From a checkpoint of a small transformer trained on Wikipedia: untied embeddings.
Each number is 500 + 50 x the weight over its row's rms, rounded and kept within 0 to 999. Layers, rows and columns count from 0. Numbers have three digits each. The size before them is the row's rms in percent of the matrix's.

# layer 7 attention key, 256x256, rms 0.0508, rows 143-255, columns 0-63
084:546431469544504478448431498504478433588588410530499522498411413527440504465459447419589562452465424451423484448508580490540531536565576456479536423442444573480543535440471518495398552477466480
086:434524497500502515541508529554551470518498492488492522523475467526458483474474530450430440437452553496427527548577504596516540532524473487492497478475610508523441523470610492570519538578524483
091:466458399520552510508567544549453459526515473448552441422465480400361387539402594550595570459402514454501496537472418553445402461450443454421443454495507479482505479445481528573520493589506445
097:512474469479499421552539476481490484477568446383498470505447511484583550555479498506481457433500528525470548515485464399468462494372509442430469441522563481478585435501469518402447507455513522
112:582551522585591543401597488607533515543511594605455502546461480480462457519472511526501488558481520455570575584524540637468518540543461523511533504398572507528531542494569433539549498571595508
095:489475518523487472453570457560646528402476542482507458578460501584517532459486428477563568492563481473525469480556542554485511403568503498587590469511501472552518496404484430517521491506522528
104:381568485549557514453524535495497547451532621506458565449468494560552500491585436463504565538569503508488555494571558566539521500571529478498626507469487540510490558536519506490508499526540515
068:504434426445445527503431473452446470505559395498482536568533534538492449555558405518425509502593519548563424418572527445522547505466529441505451475468556411498592467540475539458467529505537465
095:536393511480510446581465455448478486486548403461441444550467386485448511557577493477445488460494500553466534470515475399437447522502528477549350523540553480512468534527499478439529555468467494
065:488497555435465514399427510446494524451556424526464476573556459476506536454571433513416453416480536492483506455521448440494542500492591459476449528484556431557530410498523535426442477439462474
069:389473548433473532497521487506529461503577482511492506575546511593546503479500482472383616425481507564445470449526577499517582504539585475550513500495478444501460476523459523474473515431564420
079:482460483419453541533560488474476516478500507540411514448429494519478487524513503459510454480507536564413444515596515630418584510471575573574453391412550522502467546401469477540517369419471456
100:490544505542497565448484410410484525535508467487452501538489480517565402509478434516434490495520449442521499455536497462573501600503434474426519526455462462585414521508509460564604474519553479
094:516510453525519487535637531484419490530515542476528426512551573599452525446471518481459534508494490443522507485555509544485484503503576497447531524514518551467483522523553485583491498487499469
096:426456463478504447428483457479518529575541578499546525473542492522474515409568560500508470502544439411462466432474555495444542407523488530495469481546542478468409445543535571452468527554591505
101:469593603513520388386483363431540509501627487460434501473505583508455529559618451423464551523484496600459502559486495462470512456468492556402494474458489522447605490492499503495496403596510509
090:574572436607556514533502532478591474543532583539521413472539476458462542492494524594464411514500522557566542592548494561507535462523523532462604463488422540567541498497526519447492492522491528
095:507629448570505590520525498508439493565425537446605482494505530565546396539511536415562507516508556526562500481487432484610513492523504461336514479591530461470524550496477467532584496551399523
093:573431502530545471446513545530487475610479393483518488497463508582545452518403489485528400621573550561484437476444442513503504554511481457545450585582480496377516471497478417524546547500485561
102:499452484547417498553527514485527458531470403413501522485444551495572398456503449514556384438546541476503542501429519543474536419454607393483491518501508470514514471476503538418478509399390576
099:578468463448514458482566532515534519471520495489474425487551392497600519423428419556448442467470479574532511517533437517479520469548516496416513513525502504510490477482515447543555476647373542
099:408435460552530489465573561551540526474572496527503491469512531441517518465461445522444482475528387545552490532502597507424541454563518508424524527551523560487546544486484576405465436444571520
099:520504485523509528499543485568491492509506469542465513475522540476548539563524483413472494545560498551480577492533544444468486568513509451421560499543484477533374504636480453514458528569477506
094:500428461484507551503532449520498486375473422526547517492424453523480547469522545499513421454453442449500517439483428565562435409417477543484471484520530520531500480440518606433571524413583474
094:519465513555432448421536458534576484585548560542546514438453590489527527433485541507519511483437447511473478527512515526428550444520577636486472519459485592594628551472533506528490427463578510
092:525509464460449456504473432512488547428406534487515587623478556492443498564503549554474591516516565469456525505565425514463540461496447483506491515473546441468481503422469433509495551478485498
093:483379451489615482509502490497525512509448542416604481466525528484494487572469501406523466515433504523506466578492478510614470565509525545542567535504526433522482516420424476436508480396530482
093:528464465526497556566516562466453499503531540579548502470557448478513623490439423458472453493409456539565569482531540499533634537514529543534482442426513458508498483442553427578449473455458500
105:500558490505468513488473518537503566393500514517477469484479466489450504448592459614437530477491528470548456528429566365492427440499498466414495504464471462484512543498544497472529503558498514
102:458577486553464482445488497478451504400471513454497555443527496602448517495625500458442504396448535423506450446477469577506432465471469444522561474470469464463520467515495480490469469580554488
096:547479521466453544515328540508451517561543541488481452405495443374421554457438517487472493508428620520454591616531513551447492483464548642473542489553528566525481389434450521468507577430548572
095:449619533410523463459530541454467555572516529522565460589434488501462449462565538516576518548533539539468421539506504596423486487472569494429591395473505486485418477463545477451447558484483513
093:572534522470523540504523616449560415470359569495490490583510430565574508528536511553573510451560502464475495566560506558561595507473509533495524596466533555530378461478430471542513461575452419
097:459544395531500492493464583582543526500447371426423500509522481560472443422550595491581555471468534538519557669471535548437472405477451483560472553452456470443497483497566571416484504534529529
094:542433481529524439562422384559524451589494493559569534487472474433430469528449466490482537529524558465500501425491542515468476549533499451475468475568441368562451534465439529489570537521481474
094:484455413440456553419508563562456496513481473480589467446405527477442610487488549596476534543433420587524490458506452531616490453469497399505442487526526589514540428511519461526538561403520485
095:448473460488465542496452511504581418550513553460417408566480401494637496599556572494547531424523449488505465496508519564602578459608489564494517496498467525610399493532489441527477519419429547
096:441481522443465346491494474480483585443501464502476529543570484474574533515423522440444516513382438455408506531438598490549445504524506543522490440466446439476577585489481443436521434513549533
099:593408475512467578592428522493561436494496427443438530434505504569468470537502458364479401511576510454506508499563435504486493502655546515483492528532478565537466571494526437405516413612532485
100:519500478507488679486432492431469420427542479520487534475568513461514523423483562520501502517487566365550553456511456479518504442425525507495420539503468445461477470451564507460438442559498490
095:370529532446510504470400445412521457501469460516452537508458536481491518525551491551500480434484518490527566501465495617471351461453549517519432434349616550547521504410452431356572455451546412
095:496546503536505533458484474561485564466530500570506488433445486466474458507478468514458437538498482411526461498506486573485592582494481540452448576526511535520466459498463472545504568491599504
098:540587533476529548501526513514464378504510502523509562530399489446499420485489435522421476608550566497556505549507511439535451437478508501597529428580465475542455512581502518559469561465506567
093:387535537533508456432474416540553536464521454417405592485511461468418392497547567440479567534494504439456448610552501516469488459502500428443538513396488536506500524440472480421514436509487498
094:462496459435557522484576537575490552484588452461431435506498439532501539416521423615534502349507545602477556474473597524432585453469585533494555546528475451446558546517527453515451453536479483
094:471510539520554491446504398490420451440389599537441458592472496626573491451527473494551559514518564515473530549512551589504616493534528533518544451464477536546442501475508496535571517568486460
099:561570461513463526552526505574520513468567559574484474469566497474463577498437454556519423571609572562526564516512408534481489533430477491473458437410479501493399460607524463356416587519532562
097:534503543468535412440467540497488485502380425437466454506409413474441529562496523332510442600582382499457537505483479460511562499525494430552536444550451467480524501468507560512610536499462558
098:578489584543438493449509479475485465464531580470451422508522558414433463516480586448556427602536494463474409500492516531562513445580509442487497622515505478525571467493525497440547484456457539
096:478588490483417447498531438465486464527590520404564579504586456470429527474514552463559464530451544513530474455523513463520452547463433541507475438475508383433424512566513497430427439434545522
097:582494510469553570535420508459496593568524458536520488561560432551415588545512504490487464518530479578542402498509498556514455584463549469428541468540481598473522526555426510499507501577504518
097:453608457489406441578477379489495470525465517462523510542441502548453537492592422545523465490539514476562544510556404411524464417327493547404552461530595524458415472461462470514515461453498489
089:466561574566485474407536421466528472429502486500502584509582504545500443465562466425445534524558534448549472521430460477579619504551484448617610477556518441453500504454476428459541510449562529
095:548537514534471505520453564457497461582414506551564540545552408514591516610451489487509427499509470554564491432510526531608512426513538483501491433572434571485573494563465507602528552538487456
097:603449497553514520475514544517486519592534485467552590496512452546520584501527575424485498535437351561478538425477557549448564620479562500556585566463549388526594515511508518466538497483582536
102:467538431518500531540506482469495596469448524500590450424473456420424550477523440397469454469360470487452566510493454485431530438560527525530475470494642506423555471488579545435445447401434566
096:533455505514587470451551532495531423467513594453534583489594509537522509575617495446432529466510604537641495559431461510551511520485474488544506474408558608519431572448442522484429552528568486
097:414450525466393447528490527532483525481567488532528493380450489445472379480538623456573535568457537500440501517458450431422514564482481584499487465468521509558566526548487522442538546494535554
098:505430579490536515498420504498488499436431464543609532506557556488439418424525520451468525453522442490442510444486468456502506434538486455456466494552529535537474493498577499521489507582494538
101:477421543551488442512483516525457496448547614484577536445523464535497543512501557521546432549470424471455571529452556558448504584421470494441544524514391519545572491516451544552488522432528527
098:572547463536498491453467519468439459532532467503509515563494517556520547465466517542547465462541504425567462530467503471468504410576489565481423571507561536470526538540479489544504488488450527
099:461472517365444436415512429505471438488433507557481465495524471541525371479526486562485441483489425489523540525570554568506471512543494458533453431486618538503458476444506476531576440443513514
101:461502519444560413523449487493438433497516535507439357548467402487504438465504503483462463541534493485557520471501495548457501514467554455467506454500408509534522526605461553511526585501476576
092:518535541439505480509493425529456517561542400520523473466572546556468457610569507496518559528535464523523550494435495459486462511586498489513461536571438512456531537519472487594433465511519500
101:514452473534526496418472490464533483544510503503532550583453534577479519520589473494447409499499472579501506454523509511533502587583548496533510469475390450474579466549503453366428547490495533
089:495552545516436463470509516501463471467511493425568469424505536518478584424555579596437608540551495441428569466445479555522484577449538469470473499565474478476604553498513518378495447509475495
095:501558543548508433540579487467484471473543488501548519436483455506433517556492551586529537491482513507561448525562489623409465483661576453495562506459430502564465445522503457533497513456471451
095:447456478537471529579540571490456508422581518464435489484507481465456470404429482538501416456498474429525511479531422445450486534460410481468484539540511562510538561498548503532552575543457571
094:504537559557548538573482517454549457477480432533497490540499571593467526516520382555452488530603467532431539477487463583539603514515542333403559524473604564524337510458532523470458486508570503
094:528429518612545507421534503568556569587519439495435464544592422478514468483578485505504502568551582474455414493524482422528448546451512450544582507428495534416508527580545506483432524552532493
098:567472553526488530562576560491467457554562523475581633516478538522489559535491522470517569450491534553452461570447484397563518434491571551535450437503577476510515476472489597461532492405470493
097:539478371538447589558494588461590511531405533456525504501532430576439564538395469537542451563482554457548442448562494501527464594509508477493461568471506491566434419566564476444465469483479430
102:590453523483571524488505472534483422582484469489454512573587530452485474540487569493470424477428507441461477459478501493538510524534508574483538495442560440488511516492537570500503481484500569
092:515484478539519498576508395521569497479559478546529400446509474532479489447546504447504495514571516459508515513546452489438504486557457518464490494514540422526471477613556480536511450499397524
096:468557532459560597529510504525534488494454486521485518495480540433535438606560457513442536522444444540484460412470522520543492495343434517416492436528411502478532617516478445396542533506443593
100:525489494577516369546582516423514477424459600510507431437584497549512513515484460443466502499522557408476526461475426418544463469467522528483489448480463463410449464473493467553635490575474454
086:475483529499551511468464506455508485547500492453372493454572527511558529632455478538500489524536439356441482474522479552601497489579535569538520540434550526551535505513485514599514547434541488
096:477508487526512522438505541506538545453573492500512510577438536507414578455470473497499522445518518531524495499432411417461529581470412503398498478410600455478503479467435504482454453483489500
093:457581493536469560502452473550528514631375477392526501538541541435536532496462453461462541440498533559538414451517506465510536587485464509432585488508439590422540469501587523435575462466378467
102:524566427594552394594510563358494638466601493420401505480557536512524431568553488524536485459496559546547478534545558515544515466526518471454592483438445552508530513501514427425515518537445558
092:496442523506488384443425548476499464497421427473468502496523536445526560505503384518506490460487452608563571502459467445509509511486441466521535629472438541533500499530474568470480500505538521
095:572524523512481510433460548443507467500465578438500532406553424497508446452502530466468545501428454445469504521385569456569550489606491452484554412474440529530585628468493473524618520610377478
094:511465508457508561492450455506515473547498526540506509519511470463557499422550528437581489513462503438504559547440441461563458467454600634554521385494536520526565556495497571466469493482479510
094:423477441525463444503453433567422521487539443545513452454516497505478443543559485489515534567448431412505567511507508489453539609469526448556596482516503512448560453562495494494575518477428449
091:494547481533579534611442496503483457578543433467488507408554373458493548462535481443489573509496532442489448534421520424532524460513474523513472543534476518500447585584506574411527482320520518
088:544543542439524560446575441540537480509441433563524510497501530530466484459559487546526581491550452478502419499494531458429463455580485513540499403607496399399555499519492442550401388557419474
092:487552444462464538465470569435517506537452547523492478418469585509595496474363451531481516507504560542538510536544492484504412429442439505423533407604503524539519502471453503455560482529509536
099:511563403476518492403551504479566598509534502435473462528456488542421534503422490577508426465473611517346527535574472402456532544514515509501437552470495437447462520421514528476410456465506475
099:516446508589465501508529385501528579489493457501494525533560578531582517461525439594463421479553566500641474474521359539571554495481484503576502511487477519515444526449433478494512475507479493
098:559531469489465572456372545466547477461473448475486356525539492434539466558481561488539488445524514492569531571536514378465502495492465477439469503516572498453485430500468486418502505417379523
091:493464415593565556563407476484479556482496460552393453514492482575452443415538420442495504480585547534491384436466501517409642531570489500482541416561525523543496549494556517451492408487494545
097:555455430490510511499525585492438531444467490430474481515568507464539517514485476453482437491533454504541537515575646531446462417501461467468536528473462382415568462475432497505512506500526531
094:565546448504472515478421549488421593443613560501498469439472469477433537529527469544483392468560563539534530562543527521545492399430582518481554499531550500478540467567528451444476428432529466
095:427545530409479443469460515501454553433544448500454435485538554517452517415553455463514526519522493424472519454482629513512448479472479405512499557532577419550446441581601559439454515484597446
096:423535492507493438422480515580548504467503513533531492565576596487544511441538444441493636416490465510534506560619524545475499393546504525438566485441470445557506467428528474372519551557499493
095:486465440522571665582552484532408449535528447549457515425494489538509469442529435438507504471431529442519441463520677538447474541525518474489459540571575478448547430524561559612541541476447491
099:512567501417486484524492505429510466459486415444483482526482610551466518381429478515561466476536506537529410402470482507564494532514416518465533518519473522509459569485553470487545471594504531
095:524500410576512565520465405509501467579479496535548494462485483507495566571548451486578500514463507440582454448503500560532468525377462539473530450551497541566527518512499456414518425482522447
094:448649473482529529494507536509479515463487558457478568439491494451415471490552531526444569615509542448508494448525499500433476505393492496418501622537488548500532485475479505537524575421497485
096:454509519523529600441511482464499605531494529520499493447492396532498578413568445511481573489490523510499487421553559457638561536492455529589559440508523480455570625538460532565368603555517571
096:555488520473519461515507565587478504479558536544578566516507552560448500433462504539494457537514501553453486517445549489556514444493499541469587433568534537369495479496578559538569400401545611
092:481537518534521497526514518575506594429507575524472531440595454460519501483504455437474568476541545506532493455532534428576487559523526409554546507482573452513446452446536452523514485517560469
094:516577471529480532516463541529470417545531511551498470471491442525481471545491522494464403540442537513499593507466516478512540554434498621503454492412398516469464506558592511447424446509596471
090:534506500554491513517575467451523518497540509571431515484523486509551502499477538529445510518526502537434544535597525419562451524525484505524463458515514480405507479480513513499476495489529480
096:500512509446498552496562494542515473452471619514484579534564559554479495458475503474474440489514449573411524454458557491550480433554557541509540524493549530484558432512473425447567512472599587
091:473395479523506520510561558498535510572561389436521410543505415553487581454433443417564454497511496575448456468546513533460465522508453510479474486472485536407515422564482496579490493503484525
099:497473479462429420551521422499485401499505474586431530474524525548481531523469476415514519492504551525496549466538472548583438483556472399579546460469455508505557582500471543453498472465468414
092:444457550531503428515604584506485518426606540616544471515510539442476438503560489580479456527498483626469504519631505546488546597453396537594487521393467528588507425479483571415459443542532455
099:549531499388511535560508481492519425459488523468362506471455474458480463567528589435553565522408512501457507446550552468489469464519509466555436472489419482531413526531531539550467487444452502
094:582593508464478566616560449521558514535600547556548495534528547540487496491537485465479517499542400531486485504572541447512571518476531472479567529531480509464490545531581464401551477539418461
095:476559520546553540514539504475477546476505517492520530576585522531527460454550452496478544481571569513539516566431454448499574529496609472576557461446507473479454529487544600426507500476512442
101:407592535530469541517461529547551434499471480522504439473505559448512519527460512449475478528564513424473493515447516579548466568461426422431494525521483478569459461558398458564510492548524540
093:485582484565532432549533529515549537493512516368458439508449492454575455442438542442460610518495528406546542569488559515465448513486524520424512484486516614462435519476548472493549552444469546